Weights of a small GPT-style language model, trained from scratch on English Wikipedia: a variant of SOAP for these matrices.
Each number is 200 + 20 x the weight over its row's rms, rounded and kept within 0 to 999. Layers, rows and columns count from 0. The size before them is the row's rms in percent of the matrix's.

# layer 3 MLP gate, 320x128, rms 0.142, rows 218-272, columns 0-127
100,186,217,206,212,197,196,165,253,223,201,177,195,184,207,204,199,174,206,212,237,170,187,188,242,208,191,179,164,205,193,241,192,222,174,199,191,187,195,181,198,222,193,232,190,188,179,194,202,232,220,206,179,162,185,210,196,207,231,186,209,210,174,172,196,209,211,195,205,208,216,173,180,186,165,205,182,215,174,186,223,181,232,236,178,171,209,201,199,211,208,231,198,232,158,203,213,189,170,233,218,203,199,188,180,163,162,204,199,185,208,188,212,226,235,216,189,207,190,220,229,212,186,226,217,219,203,208,221
096,198,185,253,206,202,217,180,172,199,179,223,218,219,178,217,169,185,206,172,233,209,172,203,177,210,175,182,173,238,222,218,170,192,181,200,192,210,183,214,234,199,203,203,166,195,194,201,182,209,230,232,199,196,222,165,202,196,205,205,215,186,189,193,207,194,231,245,199,233,162,215,190,221,179,179,204,178,151,197,193,210,194,215,211,163,233,183,226,203,182,202,225,184,195,170,205,191,190,185,213,180,214,199,201,223,182,177,200,197,196,204,207,194,251,201,190,210,242,213,203,206,188,193,207,224,230,167,188
100,195,229,240,195,202,182,187,222,219,200,207,216,196,195,189,235,193,247,242,200,220,218,178,189,190,208,214,186,212,206,221,233,215,198,201,170,182,166,229,198,205,202,183,208,222,174,181,212,193,219,195,211,173,197,203,203,202,240,171,180,190,187,209,184,223,179,197,222,201,219,174,188,255,199,158,174,185,176,189,204,180,181,214,224,205,232,213,208,244,182,226,196,230,233,226,174,180,219,247,187,208,210,158,172,201,194,196,191,192,179,193,212,192,194,190,175,217,211,211,186,203,183,209,171,207,216,203,205
103,188,191,207,200,227,218,207,194,202,234,216,212,184,200,204,208,180,181,199,255,225,186,209,203,203,181,200,191,242,234,182,204,184,196,185,224,226,185,181,206,221,226,204,171,203,158,223,189,220,187,217,199,250,186,209,225,212,236,180,207,189,192,190,183,170,201,164,231,186,230,177,205,219,233,235,219,222,200,195,168,220,202,215,181,219,214,190,203,217,178,223,249,188,224,213,180,198,182,240,179,194,195,206,217,213,215,180,212,194,221,214,204,239,165,227,207,224,193,209,210,180,191,207,214,196,191,217,191
090,168,212,200,199,199,185,159,181,185,171,182,214,186,189,188,177,197,233,215,253,204,241,207,205,199,195,184,189,217,186,177,261,178,190,168,229,190,206,209,206,232,189,202,215,203,210,207,208,205,207,197,189,196,199,228,250,218,203,190,206,198,204,153,177,156,230,202,189,217,213,203,163,188,198,225,194,197,176,186,186,205,192,246,212,208,205,215,208,195,182,203,226,189,170,210,212,205,236,171,180,188,198,192,196,234,205,165,207,215,175,238,223,225,205,201,232,196,198,218,219,207,182,197,220,195,208,195,212
106,169,202,179,147,197,188,219,227,183,212,186,213,182,213,226,196,215,191,189,209,163,196,178,223,188,201,200,230,228,201,199,186,190,163,175,204,207,158,200,197,193,209,230,182,184,157,219,206,182,198,209,164,191,219,192,194,207,181,188,218,156,151,201,198,204,215,202,225,195,216,187,180,210,197,197,161,159,202,194,209,209,249,217,224,200,167,217,241,185,192,179,208,210,181,186,189,169,198,209,194,184,191,218,173,182,225,184,178,178,189,179,210,234,223,194,201,198,212,231,225,200,211,196,202,227,231,196,207
098,171,201,168,192,189,213,215,165,220,231,178,229,224,232,248,197,200,183,224,185,209,218,189,218,218,186,165,176,197,217,186,215,177,186,228,245,149,211,221,197,180,230,168,207,152,184,209,187,204,220,216,176,193,213,182,207,204,221,211,188,228,212,173,202,196,250,206,197,202,213,201,214,208,223,198,203,206,191,229,189,189,221,215,192,196,252,216,220,225,211,192,223,202,226,188,162,192,201,174,206,204,208,194,198,185,164,208,205,222,187,209,177,200,191,172,226,186,202,198,201,186,209,217,171,201,198,182,193
095,211,186,234,219,221,202,191,160,185,201,220,196,209,153,206,199,207,192,221,233,184,183,213,222,152,182,197,224,195,207,207,246,230,198,202,255,182,170,205,188,199,217,212,187,202,229,176,221,192,248,212,199,178,193,236,196,194,229,180,218,172,230,185,208,206,227,223,215,231,191,202,195,208,179,197,208,197,196,224,199,231,189,204,182,199,197,223,234,191,227,206,196,207,206,194,181,213,162,188,207,171,220,209,170,183,234,183,198,194,172,192,212,231,192,216,193,182,181,193,205,187,166,224,192,212,204,188,226
098,201,195,235,254,172,209,195,207,170,208,138,183,197,192,199,201,219,186,177,190,171,221,198,198,203,201,213,192,192,237,204,211,217,188,223,218,189,209,210,208,230,185,139,221,192,220,205,202,170,226,201,193,192,174,175,204,206,196,224,236,205,223,166,216,213,207,202,175,191,196,200,209,190,194,200,207,196,206,218,180,158,183,219,210,236,206,204,221,179,168,208,198,134,208,232,165,179,231,187,172,182,215,216,201,192,184,200,199,206,191,196,190,223,193,185,201,170,177,218,189,201,199,204,196,214,227,183,189
100,205,233,238,187,189,184,207,196,194,203,199,204,209,212,234,224,193,175,161,191,197,224,176,190,211,182,179,188,204,227,166,217,176,204,183,196,223,190,184,192,234,201,225,187,222,171,173,217,174,216,198,212,205,210,198,210,190,211,170,179,232,171,216,214,209,197,180,202,219,167,199,195,202,151,198,190,186,182,192,199,219,225,212,183,184,195,180,225,174,206,158,209,179,157,237,227,211,194,183,215,173,223,210,206,183,173,183,219,181,201,231,222,195,203,161,207,216,240,176,219,206,222,207,212,202,246,212,183
094,217,235,183,176,198,167,195,218,212,242,189,200,197,189,179,178,152,225,161,203,239,205,165,189,220,212,204,202,203,213,194,173,196,161,209,182,188,180,214,192,193,210,212,186,196,222,196,190,228,196,204,173,193,221,228,188,225,224,226,200,217,220,205,219,188,187,207,205,179,209,181,179,209,188,193,204,238,204,169,207,189,224,153,207,190,221,186,224,200,217,178,212,200,173,186,191,213,218,218,208,180,189,236,226,207,217,213,161,206,221,174,151,188,204,187,167,180,176,189,213,175,174,202,195,198,233,172,195
088,200,210,166,207,209,164,244,180,175,158,187,185,201,198,221,195,171,238,205,190,193,219,197,198,211,213,182,201,198,249,168,206,211,198,156,208,191,258,198,203,224,195,219,170,215,185,218,191,189,213,201,229,183,218,203,202,200,216,212,199,177,180,191,191,169,219,190,203,216,196,199,216,209,202,168,198,176,209,147,200,182,197,214,213,199,209,213,220,220,220,176,195,205,172,202,174,169,181,212,179,198,214,179,200,227,170,197,223,222,224,186,206,213,195,243,197,214,203,219,232,176,183,199,174,183,230,186,234
102,210,188,194,190,198,198,200,214,253,212,216,211,221,197,211,194,169,230,190,217,217,217,173,198,190,202,232,219,181,229,181,209,169,217,195,209,225,186,207,230,180,181,218,194,173,200,178,202,209,217,173,180,176,165,214,195,172,206,205,228,193,207,153,184,177,179,178,217,201,184,214,194,165,211,163,242,226,211,193,160,206,196,182,194,223,212,183,190,185,208,198,178,206,178,234,218,235,215,184,208,220,202,209,219,213,214,202,177,185,224,174,240,210,231,218,231,204,225,187,195,155,216,175,190,219,194,198,209
095,187,185,188,207,199,196,239,203,173,223,193,211,200,191,177,220,224,198,235,162,186,218,225,210,220,186,200,211,167,193,168,204,201,198,175,179,199,199,221,204,228,218,197,186,191,209,179,182,210,222,231,232,225,200,236,199,189,174,200,234,194,208,217,218,177,226,198,188,212,190,228,204,203,215,174,211,200,245,174,194,188,194,235,180,186,186,218,186,210,264,221,186,218,167,197,196,219,175,188,194,148,208,198,199,191,177,190,225,194,216,195,220,217,246,220,202,231,225,204,229,188,221,195,200,199,217,170,192
093,216,215,217,201,202,210,199,207,202,221,225,206,233,220,215,224,200,200,197,212,167,171,217,194,196,207,235,214,168,215,190,194,183,221,208,199,166,217,201,227,178,207,211,191,241,218,179,187,223,184,191,205,193,186,199,186,195,234,204,212,217,205,187,136,209,221,225,239,187,183,184,208,191,188,201,210,232,184,196,188,209,186,194,236,221,220,224,209,190,224,155,214,193,202,230,161,214,203,213,184,227,186,215,167,205,165,221,203,185,199,217,164,168,190,194,213,197,216,146,201,200,165,172,167,197,192,198,214
110,185,200,190,242,201,204,218,196,178,214,209,217,193,217,204,179,224,200,167,191,234,195,176,235,207,184,193,178,178,227,205,203,162,239,192,223,188,238,236,156,211,245,191,178,208,191,217,205,180,194,178,192,186,199,213,177,223,204,198,238,218,185,186,205,184,235,167,177,223,207,217,185,192,208,206,185,184,218,184,191,190,183,222,151,198,220,217,156,173,194,228,188,183,203,203,167,181,191,217,210,183,203,189,205,184,163,212,192,192,217,198,187,225,211,203,188,216,196,212,187,195,207,200,226,174,206,148,202
102,225,207,224,215,207,203,191,165,166,185,206,214,197,190,182,220,200,213,222,190,194,229,207,212,207,165,213,221,200,183,214,238,186,215,196,208,197,197,196,176,179,199,205,177,224,193,195,184,241,190,231,184,218,202,173,210,210,222,178,188,215,188,165,188,178,165,190,229,172,222,177,174,198,219,176,238,206,210,227,186,214,215,212,218,174,195,196,208,209,193,232,189,195,165,210,208,216,229,249,152,209,187,227,181,234,219,200,220,168,228,176,194,220,200,231,216,176,188,183,188,165,171,200,193,195,206,172,199
089,196,196,186,205,223,191,213,218,197,198,207,226,188,201,223,206,198,208,215,187,207,223,185,221,200,207,156,241,211,200,186,206,174,186,216,185,192,234,202,210,168,203,195,190,205,181,188,182,201,215,175,232,176,189,193,230,169,178,181,216,190,160,201,180,192,228,164,213,216,222,221,170,203,198,156,198,146,198,224,191,182,205,217,207,187,192,161,209,222,182,263,203,238,184,241,189,216,237,212,215,218,182,186,201,223,188,204,188,196,208,203,212,240,200,216,165,197,192,196,233,207,197,202,220,182,203,218,183
101,192,212,209,164,244,208,178,199,222,218,210,203,200,206,214,180,189,195,207,205,190,205,181,197,219,189,196,205,224,176,173,197,224,161,218,201,170,207,195,211,175,179,167,157,226,187,221,179,190,206,201,199,194,198,226,210,190,204,243,186,179,156,180,191,175,208,233,212,221,181,219,202,177,199,213,230,186,212,165,204,196,176,181,171,202,177,196,228,188,174,198,220,200,199,192,242,216,200,217,195,219,193,224,230,211,236,204,174,185,211,206,216,185,200,188,156,226,200,176,245,163,186,214,166,220,174,207,197
102,187,187,211,216,204,206,184,174,210,207,188,206,167,228,231,175,190,166,184,240,207,201,189,222,174,173,207,165,171,179,196,200,183,185,197,179,194,205,192,210,163,193,232,230,190,222,152,230,206,197,200,194,181,229,180,235,186,219,182,179,193,235,195,197,200,170,204,217,193,195,222,154,229,197,201,205,194,210,234,198,239,195,189,205,197,212,167,216,194,178,208,225,203,203,214,212,212,196,237,188,181,231,206,232,200,181,205,198,197,213,191,240,167,162,220,191,165,199,190,197,197,184,186,193,213,226,197,166
092,231,193,189,200,193,231,195,184,199,197,170,202,213,169,136,210,203,225,175,196,211,222,216,194,203,191,216,186,211,217,212,239,185,172,207,204,174,201,197,184,201,207,178,231,183,261,217,184,204,213,186,198,210,232,247,204,196,173,185,179,201,216,213,194,155,195,222,214,179,203,203,198,204,208,212,200,222,210,234,195,178,217,211,177,210,193,153,187,208,199,192,200,189,208,177,205,213,187,198,215,177,237,196,213,204,199,157,188,173,200,171,214,195,194,187,201,214,239,190,196,198,209,219,214,198,250,161,166
101,170,202,181,187,205,173,222,177,186,195,204,216,198,210,211,206,211,156,183,201,226,234,162,175,202,169,211,249,206,184,188,188,191,210,179,206,157,239,230,219,177,185,198,221,212,204,216,164,217,202,195,181,200,228,223,221,180,197,196,219,218,191,178,223,179,215,184,227,189,207,224,211,191,199,211,162,212,194,185,187,194,207,213,189,210,182,170,198,230,223,242,216,188,157,167,205,215,192,181,199,195,175,212,208,194,234,185,172,188,217,217,224,198,210,161,207,215,191,226,219,235,224,184,183,176,201,202,185
104,225,177,197,203,201,181,210,205,233,185,160,181,182,172,167,218,167,203,195,216,164,235,192,190,193,223,193,215,219,192,217,213,189,185,215,187,192,218,218,170,227,190,199,184,225,202,217,179,217,186,228,208,217,196,199,189,199,202,178,187,149,193,208,206,198,188,201,206,244,214,181,212,215,203,198,236,176,202,175,205,180,220,181,202,197,193,146,191,192,172,199,177,214,151,201,191,159,217,234,196,154,218,229,178,165,187,208,200,212,212,199,213,231,193,193,194,202,200,227,209,190,210,187,190,187,219,157,224
091,196,187,228,199,189,205,200,204,164,220,214,194,207,181,211,197,193,179,198,217,207,227,172,204,209,217,173,209,228,194,237,206,199,167,192,236,235,215,208,193,218,189,202,164,174,203,172,185,249,232,223,211,197,203,214,186,186,197,215,205,212,199,171,185,184,227,190,202,194,217,251,249,189,217,200,227,198,150,233,199,177,211,184,190,219,166,189,231,211,199,220,219,200,219,240,199,177,179,205,215,237,198,199,201,194,213,198,146,200,189,221,210,184,177,184,207,204,193,236,200,220,207,193,175,221,188,211,210
102,185,192,228,209,203,177,226,188,202,231,185,214,221,180,215,210,190,204,207,211,216,163,210,202,188,184,225,241,192,206,201,229,194,234,177,214,205,218,174,221,229,179,201,202,207,174,165,209,199,236,230,181,179,187,174,194,203,197,203,185,195,229,204,202,188,202,153,212,175,207,221,193,189,196,205,201,209,184,203,217,192,204,227,215,189,184,209,238,240,231,231,200,198,218,189,161,211,128,193,157,199,210,203,226,185,183,188,202,199,186,179,169,197,231,205,169,235,201,190,185,224,202,211,188,219,224,212,209
098,224,223,191,203,214,190,177,173,225,216,195,191,195,199,183,231,199,210,223,187,214,191,169,206,209,190,205,215,194,224,177,215,235,204,199,187,218,177,215,228,230,230,174,223,192,214,229,190,188,184,200,213,198,204,224,218,159,238,204,211,191,206,204,199,210,236,160,212,221,191,207,218,210,160,178,200,229,215,210,186,180,224,188,233,195,198,210,185,196,207,227,176,185,195,188,181,212,186,215,213,197,158,172,166,189,206,208,190,171,187,197,201,258,209,219,219,165,216,220,184,157,182,242,186,213,172,196,174
097,163,188,243,232,184,227,196,173,189,233,170,169,208,210,190,198,211,197,188,202,181,209,166,143,182,222,192,210,200,211,176,186,177,167,209,183,206,204,190,198,189,213,184,201,161,211,186,208,221,211,191,180,175,179,217,173,227,198,197,185,217,184,183,182,195,213,201,192,212,186,214,175,222,223,153,179,187,227,151,213,218,189,207,212,221,185,153,199,206,172,210,206,184,191,195,172,190,204,207,180,222,177,197,199,196,227,202,206,215,194,197,208,205,231,207,220,212,231,205,220,186,160,202,186,177,208,194,153
098,199,197,208,186,217,149,156,196,171,188,222,202,202,152,183,183,194,212,204,193,200,179,201,222,213,172,223,202,191,176,216,202,218,207,210,218,193,167,193,238,190,202,198,185,202,223,181,201,187,175,222,187,205,222,176,190,202,195,181,221,209,190,204,207,226,221,175,210,202,215,192,215,177,189,223,211,233,209,155,162,170,222,202,156,215,217,200,231,165,216,203,212,150,188,220,179,198,170,226,199,168,188,211,205,220,212,195,192,185,182,193,169,213,199,178,189,215,178,222,181,236,169,202,180,229,211,178,192
103,199,178,219,187,203,196,222,155,229,190,233,178,164,190,213,221,187,184,190,194,180,220,181,204,221,161,183,240,211,200,198,205,203,211,200,195,209,211,230,196,183,239,170,183,203,162,187,232,192,184,210,226,177,201,216,172,162,179,199,207,172,178,213,217,201,213,234,210,216,227,171,213,174,182,219,194,198,221,228,205,192,190,193,203,215,199,174,208,236,203,164,231,213,223,185,176,203,219,153,195,214,194,182,192,229,196,197,181,182,178,157,180,216,190,202,205,210,184,200,190,182,232,204,208,186,233,227,190
090,180,230,196,190,200,189,226,189,207,245,174,205,197,170,204,183,190,199,222,216,214,178,179,191,224,194,198,195,173,205,202,187,208,253,180,211,201,207,203,166,256,220,206,207,189,187,187,200,223,205,183,210,188,228,208,192,228,198,166,177,208,189,200,194,198,220,159,217,198,178,195,183,185,215,205,196,203,165,191,193,195,231,210,209,179,233,194,209,262,216,198,219,253,204,188,184,208,202,190,176,168,183,204,188,206,170,203,204,232,179,208,207,243,193,218,210,214,212,212,191,233,235,203,211,207,236,180,220
098,191,200,179,219,166,220,206,205,207,206,198,194,187,221,199,181,204,216,175,197,182,213,194,179,157,204,207,211,213,268,214,236,169,185,178,212,182,219,194,195,178,191,193,205,216,205,209,231,220,208,234,198,224,242,211,214,186,180,192,203,184,175,229,220,217,219,179,210,226,182,193,178,184,214,162,169,206,211,198,166,201,177,234,219,202,202,191,220,210,214,213,228,205,225,216,166,160,170,203,194,171,185,210,195,210,200,188,226,198,162,212,208,203,202,200,179,230,211,234,180,222,218,219,185,223,236,212,181
108,185,209,196,200,220,200,214,194,198,174,210,219,233,181,188,187,205,194,233,203,173,176,169,184,196,177,189,199,188,219,188,216,203,228,212,178,212,190,192,180,191,213,232,199,243,259,202,168,227,188,194,210,205,207,176,192,213,206,200,217,199,207,190,195,244,210,210,207,204,177,194,230,167,175,214,213,190,205,192,182,189,210,213,174,207,202,177,200,150,214,226,219,172,210,186,220,182,166,232,228,168,182,182,202,172,198,202,184,177,159,197,236,181,198,205,176,209,197,195,191,216,205,172,176,259,198,180,172
096,233,201,204,200,177,202,186,196,193,201,232,214,228,187,177,178,196,152,251,231,198,185,194,216,207,191,202,185,210,192,193,233,206,144,221,196,167,176,236,155,180,189,229,195,191,212,179,197,233,214,202,193,247,206,215,188,219,197,204,185,188,206,203,192,195,196,232,188,202,191,194,219,193,181,235,232,199,207,185,193,203,203,209,201,226,185,195,202,170,178,180,187,162,203,233,201,175,205,220,169,207,167,186,210,192,168,197,211,221,207,200,232,171,207,193,185,219,212,199,207,245,175,203,217,172,189,179,190
093,174,234,240,219,227,188,211,196,184,210,210,190,187,185,182,184,181,174,195,163,189,211,212,190,221,215,214,197,202,177,195,250,228,232,223,204,217,206,202,209,207,200,177,202,232,190,146,193,163,203,202,193,165,196,177,221,190,196,219,186,177,187,174,196,208,185,167,203,219,207,202,182,213,202,228,193,232,193,198,220,187,213,188,175,203,225,213,172,203,234,183,190,195,222,200,197,156,150,198,193,241,191,191,198,208,200,234,203,177,227,195,207,205,195,224,169,216,168,182,215,210,218,181,160,190,202,192,176
093,217,234,229,173,149,205,200,187,199,214,210,181,203,186,208,197,231,234,214,180,199,212,189,180,182,203,232,203,191,206,227,227,203,188,186,194,195,197,213,191,182,185,214,194,174,205,200,223,201,189,213,197,222,200,224,228,191,207,220,193,195,203,181,191,180,183,181,222,167,259,194,167,145,248,192,214,204,195,197,165,212,211,214,218,212,216,199,188,206,204,196,202,182,199,226,236,208,188,209,176,205,212,216,209,230,161,175,169,229,206,205,196,185,189,200,244,184,204,254,183,173,175,195,222,194,183,203,209
123,193,190,222,221,213,183,195,206,207,178,202,178,210,210,187,237,162,180,212,205,185,197,238,209,230,229,226,187,199,173,201,192,225,170,187,223,219,199,226,191,194,199,196,190,193,223,195,191,176,206,185,213,217,226,208,206,212,217,178,187,219,195,199,219,210,185,229,189,217,196,208,163,220,152,196,228,211,197,161,205,215,229,187,203,199,205,151,206,176,194,175,162,195,224,244,196,225,170,181,204,174,197,215,199,205,188,200,199,160,180,177,162,230,199,191,173,207,185,238,231,209,199,174,178,169,202,179,180
110,198,210,177,214,184,200,200,206,220,199,180,207,196,171,205,198,190,201,191,190,170,169,171,215,178,185,218,183,236,224,191,184,199,155,233,202,178,180,213,187,186,204,185,215,206,216,185,186,203,248,212,203,196,210,195,182,208,175,182,230,208,259,222,208,218,204,207,190,245,164,220,226,166,184,196,204,198,189,197,203,183,166,196,209,204,225,181,221,214,198,183,178,177,229,193,175,175,202,205,175,221,175,217,206,225,225,209,144,195,216,198,218,217,196,213,173,200,205,155,235,220,178,207,186,203,184,169,204
102,179,221,202,175,165,229,208,185,163,219,214,205,168,212,198,225,205,215,212,218,194,211,204,210,182,188,167,196,216,173,186,230,202,213,195,208,195,204,182,192,211,203,214,253,208,193,206,206,167,176,167,204,174,185,195,160,182,214,166,215,177,207,173,209,180,170,206,161,203,190,234,219,184,185,198,215,185,204,204,233,188,221,193,187,211,188,206,209,206,192,209,221,200,190,208,214,180,188,174,187,251,139,210,211,202,208,218,165,192,224,211,202,235,186,213,169,215,204,222,196,179,234,210,205,238,175,189,193
108,199,196,174,175,198,212,196,202,226,220,206,192,219,235,188,206,215,190,245,237,230,197,168,200,218,193,198,212,218,186,187,199,207,218,188,193,170,190,203,194,217,193,189,176,233,196,209,186,227,248,210,182,220,233,202,215,197,225,166,197,178,216,202,174,215,191,257,200,178,218,250,168,177,176,165,214,201,193,199,196,206,207,227,164,186,209,210,226,203,160,211,199,176,186,181,172,207,212,196,195,204,210,229,182,213,166,202,191,200,178,193,205,216,197,198,177,196,175,188,180,185,173,183,181,208,175,152,207
093,182,192,199,189,218,178,191,197,162,152,181,179,188,205,178,204,192,207,183,187,215,185,187,199,198,201,193,177,212,237,198,198,212,204,204,191,177,200,205,187,219,198,183,189,232,226,240,168,214,201,212,188,223,214,186,195,240,204,223,203,201,183,198,183,186,149,201,196,202,159,232,187,173,227,216,215,203,228,221,207,222,212,165,178,203,205,195,193,177,199,186,202,210,199,185,211,210,195,211,242,179,182,233,170,223,212,200,189,180,197,217,210,205,213,215,179,224,224,220,230,234,189,218,198,181,252,134,194
111,221,255,213,192,207,189,222,199,175,199,225,176,216,208,192,248,185,205,192,206,203,184,202,177,200,200,197,237,195,214,194,206,198,240,204,233,197,234,189,229,227,212,165,211,172,189,204,212,202,179,172,188,180,220,222,195,190,201,194,171,205,186,224,186,172,222,187,212,231,185,222,173,209,165,202,194,150,189,192,237,221,195,185,185,166,170,204,199,218,209,220,179,195,189,221,186,206,148,204,213,193,200,187,182,171,199,216,201,187,204,202,212,225,194,231,185,216,218,245,212,171,208,225,221,182,175,195,205
096,220,244,209,191,203,210,174,166,210,249,203,211,181,206,226,204,178,192,209,204,203,214,182,171,201,209,196,207,199,217,199,169,166,243,181,183,172,156,217,190,211,200,214,196,206,198,179,228,180,201,200,185,180,233,201,179,240,205,219,194,188,201,192,162,198,177,188,203,167,183,200,184,184,210,201,230,240,210,205,241,207,201,242,185,175,193,221,198,210,195,169,178,160,197,228,199,190,198,176,174,199,178,177,205,202,198,202,180,211,173,188,242,172,224,184,214,200,216,203,186,192,231,169,209,181,190,211,222
103,211,208,211,213,210,186,179,220,173,226,168,207,224,213,176,210,204,178,207,188,181,174,176,226,200,200,206,185,180,193,222,184,180,207,187,222,208,221,172,170,239,252,196,197,194,209,229,189,175,216,207,223,232,174,195,192,207,212,219,238,220,194,194,210,174,195,228,180,176,201,204,161,165,221,212,192,204,195,235,221,220,220,196,223,155,214,183,190,218,218,182,205,168,172,197,193,196,201,180,214,210,216,242,184,228,181,216,198,171,177,200,204,222,194,217,178,208,187,204,225,198,207,247,229,207,206,167,186
098,189,167,230,176,228,206,236,222,195,214,195,212,233,222,239,172,182,197,170,255,175,222,199,208,186,171,198,215,189,235,199,161,176,216,202,196,164,195,184,176,216,189,195,223,223,189,206,226,208,237,214,206,210,205,207,191,190,197,227,187,227,219,212,180,179,192,169,174,198,174,222,188,183,227,190,191,162,182,184,210,189,222,170,204,171,208,179,174,168,195,170,189,175,186,206,220,213,168,173,212,199,200,207,205,171,200,203,201,208,204,218,234,188,204,196,220,211,207,185,238,178,184,201,188,205,222,185,186
099,230,234,221,200,214,204,191,228,212,214,231,233,196,211,200,237,214,205,160,171,180,203,205,213,154,180,174,195,215,192,185,209,227,206,185,183,205,232,195,155,244,215,196,190,185,227,208,187,195,211,195,183,213,209,226,169,219,178,192,191,217,206,189,229,183,192,228,204,207,184,202,175,184,170,181,208,200,175,206,199,219,174,226,212,240,219,228,214,191,182,195,177,205,208,191,244,201,213,180,225,184,228,194,186,227,189,239,200,213,194,187,185,193,178,193,213,199,195,191,220,194,198,221,190,175,253,225,226
095,212,189,180,212,214,200,187,209,199,227,189,206,174,159,184,209,198,206,206,194,183,180,248,204,200,202,167,219,213,195,236,182,228,202,234,188,171,215,201,208,204,205,221,211,197,190,192,170,193,206,186,158,222,229,176,198,168,185,208,198,230,232,215,191,230,215,231,197,191,211,205,178,219,199,202,211,166,173,214,213,231,190,211,171,198,218,164,222,197,203,184,197,165,198,193,187,197,170,190,205,181,177,183,219,190,226,184,171,176,185,212,180,193,194,198,149,219,235,208,189,222,231,162,220,227,203,213,161
091,170,201,199,227,171,213,181,207,213,222,167,229,163,224,220,227,171,220,206,197,185,187,175,192,218,210,195,212,168,202,194,156,218,188,177,200,201,182,164,182,176,191,212,194,191,217,203,185,208,190,209,210,222,164,264,215,187,235,179,206,220,201,155,191,179,206,197,202,160,200,185,187,205,215,202,252,183,198,210,242,198,235,190,184,167,185,174,202,205,213,179,163,190,207,192,189,183,206,201,198,218,181,204,217,199,207,203,214,216,221,182,204,199,209,213,155,219,172,215,210,200,210,226,198,220,205,184,190
098,222,205,223,230,208,193,187,202,180,181,201,174,180,186,208,185,169,216,187,220,211,217,208,199,199,211,193,161,198,230,196,181,186,197,222,240,210,233,184,194,200,173,181,203,211,145,165,190,185,219,230,228,186,178,222,207,169,181,210,187,233,189,188,171,185,198,214,204,174,199,210,153,201,230,208,218,175,183,176,210,235,190,185,202,184,209,203,185,213,200,176,212,232,212,219,195,203,166,156,213,225,204,213,170,166,196,216,202,196,227,180,193,199,175,209,218,175,197,194,194,192,178,211,177,185,159,223,167
095,209,209,205,175,177,186,189,208,227,218,199,198,179,200,185,221,191,208,230,227,193,225,194,202,200,189,193,190,203,191,236,195,212,227,178,240,217,176,218,227,199,185,216,175,184,210,215,202,202,144,219,196,183,187,174,182,194,157,199,227,229,186,211,227,216,209,195,204,208,220,194,205,225,179,212,218,194,169,178,222,204,221,220,180,209,209,195,244,208,237,179,215,188,253,209,182,186,184,197,181,179,166,192,212,188,215,167,229,190,182,196,192,225,200,176,201,238,229,210,169,151,206,203,202,227,181,175,196
107,184,205,202,217,190,195,175,221,188,188,219,167,221,195,198,204,205,207,211,155,182,201,224,222,199,178,201,204,199,198,204,177,275,186,201,225,161,173,178,214,221,221,180,213,222,203,156,209,201,198,170,192,186,225,193,210,160,211,201,189,166,212,217,169,211,202,176,244,195,214,190,192,179,174,212,185,187,195,164,196,202,208,184,196,254,168,213,197,210,193,196,228,231,195,225,211,198,179,197,179,201,205,207,210,215,226,215,176,207,196,185,198,226,219,200,175,226,241,179,187,192,215,169,207,209,198,189,225
100,185,242,241,217,179,221,194,207,215,194,204,231,223,187,198,185,196,208,196,196,178,180,177,196,172,191,212,193,200,178,188,202,193,205,210,193,214,191,195,167,193,176,222,203,213,205,211,186,215,202,219,179,228,173,197,198,212,215,226,175,221,215,215,188,236,180,191,221,166,205,194,221,192,201,249,234,197,221,185,206,217,189,206,191,212,226,178,221,204,206,215,191,186,239,169,176,244,219,199,163,213,213,169,183,175,202,186,184,184,186,159,189,182,220,226,160,228,212,230,195,183,184,239,161,177,177,180,204
092,193,193,175,205,216,257,195,202,192,204,214,212,159,223,170,182,197,194,214,192,156,192,193,168,175,215,212,214,213,216,164,189,170,204,194,187,180,172,185,197,194,221,238,206,204,208,199,213,214,180,225,205,228,215,207,182,172,192,176,217,150,223,209,174,203,168,196,183,174,228,213,210,212,228,173,200,195,163,185,185,192,205,222,212,230,203,193,220,201,186,180,229,186,196,197,186,232,185,187,189,186,201,196,234,208,211,201,218,163,164,158,204,193,184,209,180,224,245,218,207,193,204,183,215,194,193,183,173
100,218,237,171,195,196,225,174,183,199,204,179,175,187,193,214,203,197,216,171,210,197,222,213,207,189,206,198,214,206,246,216,230,216,190,190,187,206,192,202,175,207,229,203,195,207,196,175,173,236,234,203,200,238,246,204,205,187,197,193,204,187,183,198,190,219,195,201,222,212,197,186,189,206,247,186,179,175,256,177,134,214,164,222,208,197,212,194,183,149,192,194,216,184,180,213,228,215,223,202,176,177,177,207,181,198,217,185,196,203,192,231,224,185,199,175,201,225,200,221,209,229,192,184,206,175,201,217,221
091,195,222,216,208,215,208,182,214,230,186,216,193,220,156,180,171,184,208,229,224,227,215,219,213,178,176,203,187,185,183,184,221,197,205,185,223,179,216,218,177,217,201,226,200,217,221,218,212,209,196,203,202,219,197,183,196,184,247,196,177,242,225,226,197,198,216,216,204,183,197,201,201,178,192,174,162,215,176,188,161,226,191,217,262,201,221,181,204,227,214,238,242,198,197,204,173,220,229,171,173,181,229,207,197,228,208,219,197,202,217,234,170,183,195,190,220,215,203,238,215,193,210,189,199,209,190,207,199
104,192,213,235,208,200,206,189,226,193,175,180,212,192,184,229,195,192,186,216,216,173,184,197,223,201,183,222,221,172,206,222,206,186,202,237,157,203,204,214,197,181,224,190,208,183,171,174,232,218,240,178,204,183,207,184,205,198,206,195,192,207,197,157,227,193,202,226,190,217,192,198,191,193,174,226,196,192,200,181,242,219,209,179,213,225,224,209,200,186,200,226,202,190,244,190,176,204,180,159,169,162,202,198,168,208,233,227,200,140,191,180,182,197,213,201,197,238,187,195,203,185,199,237,220,214,162,196,194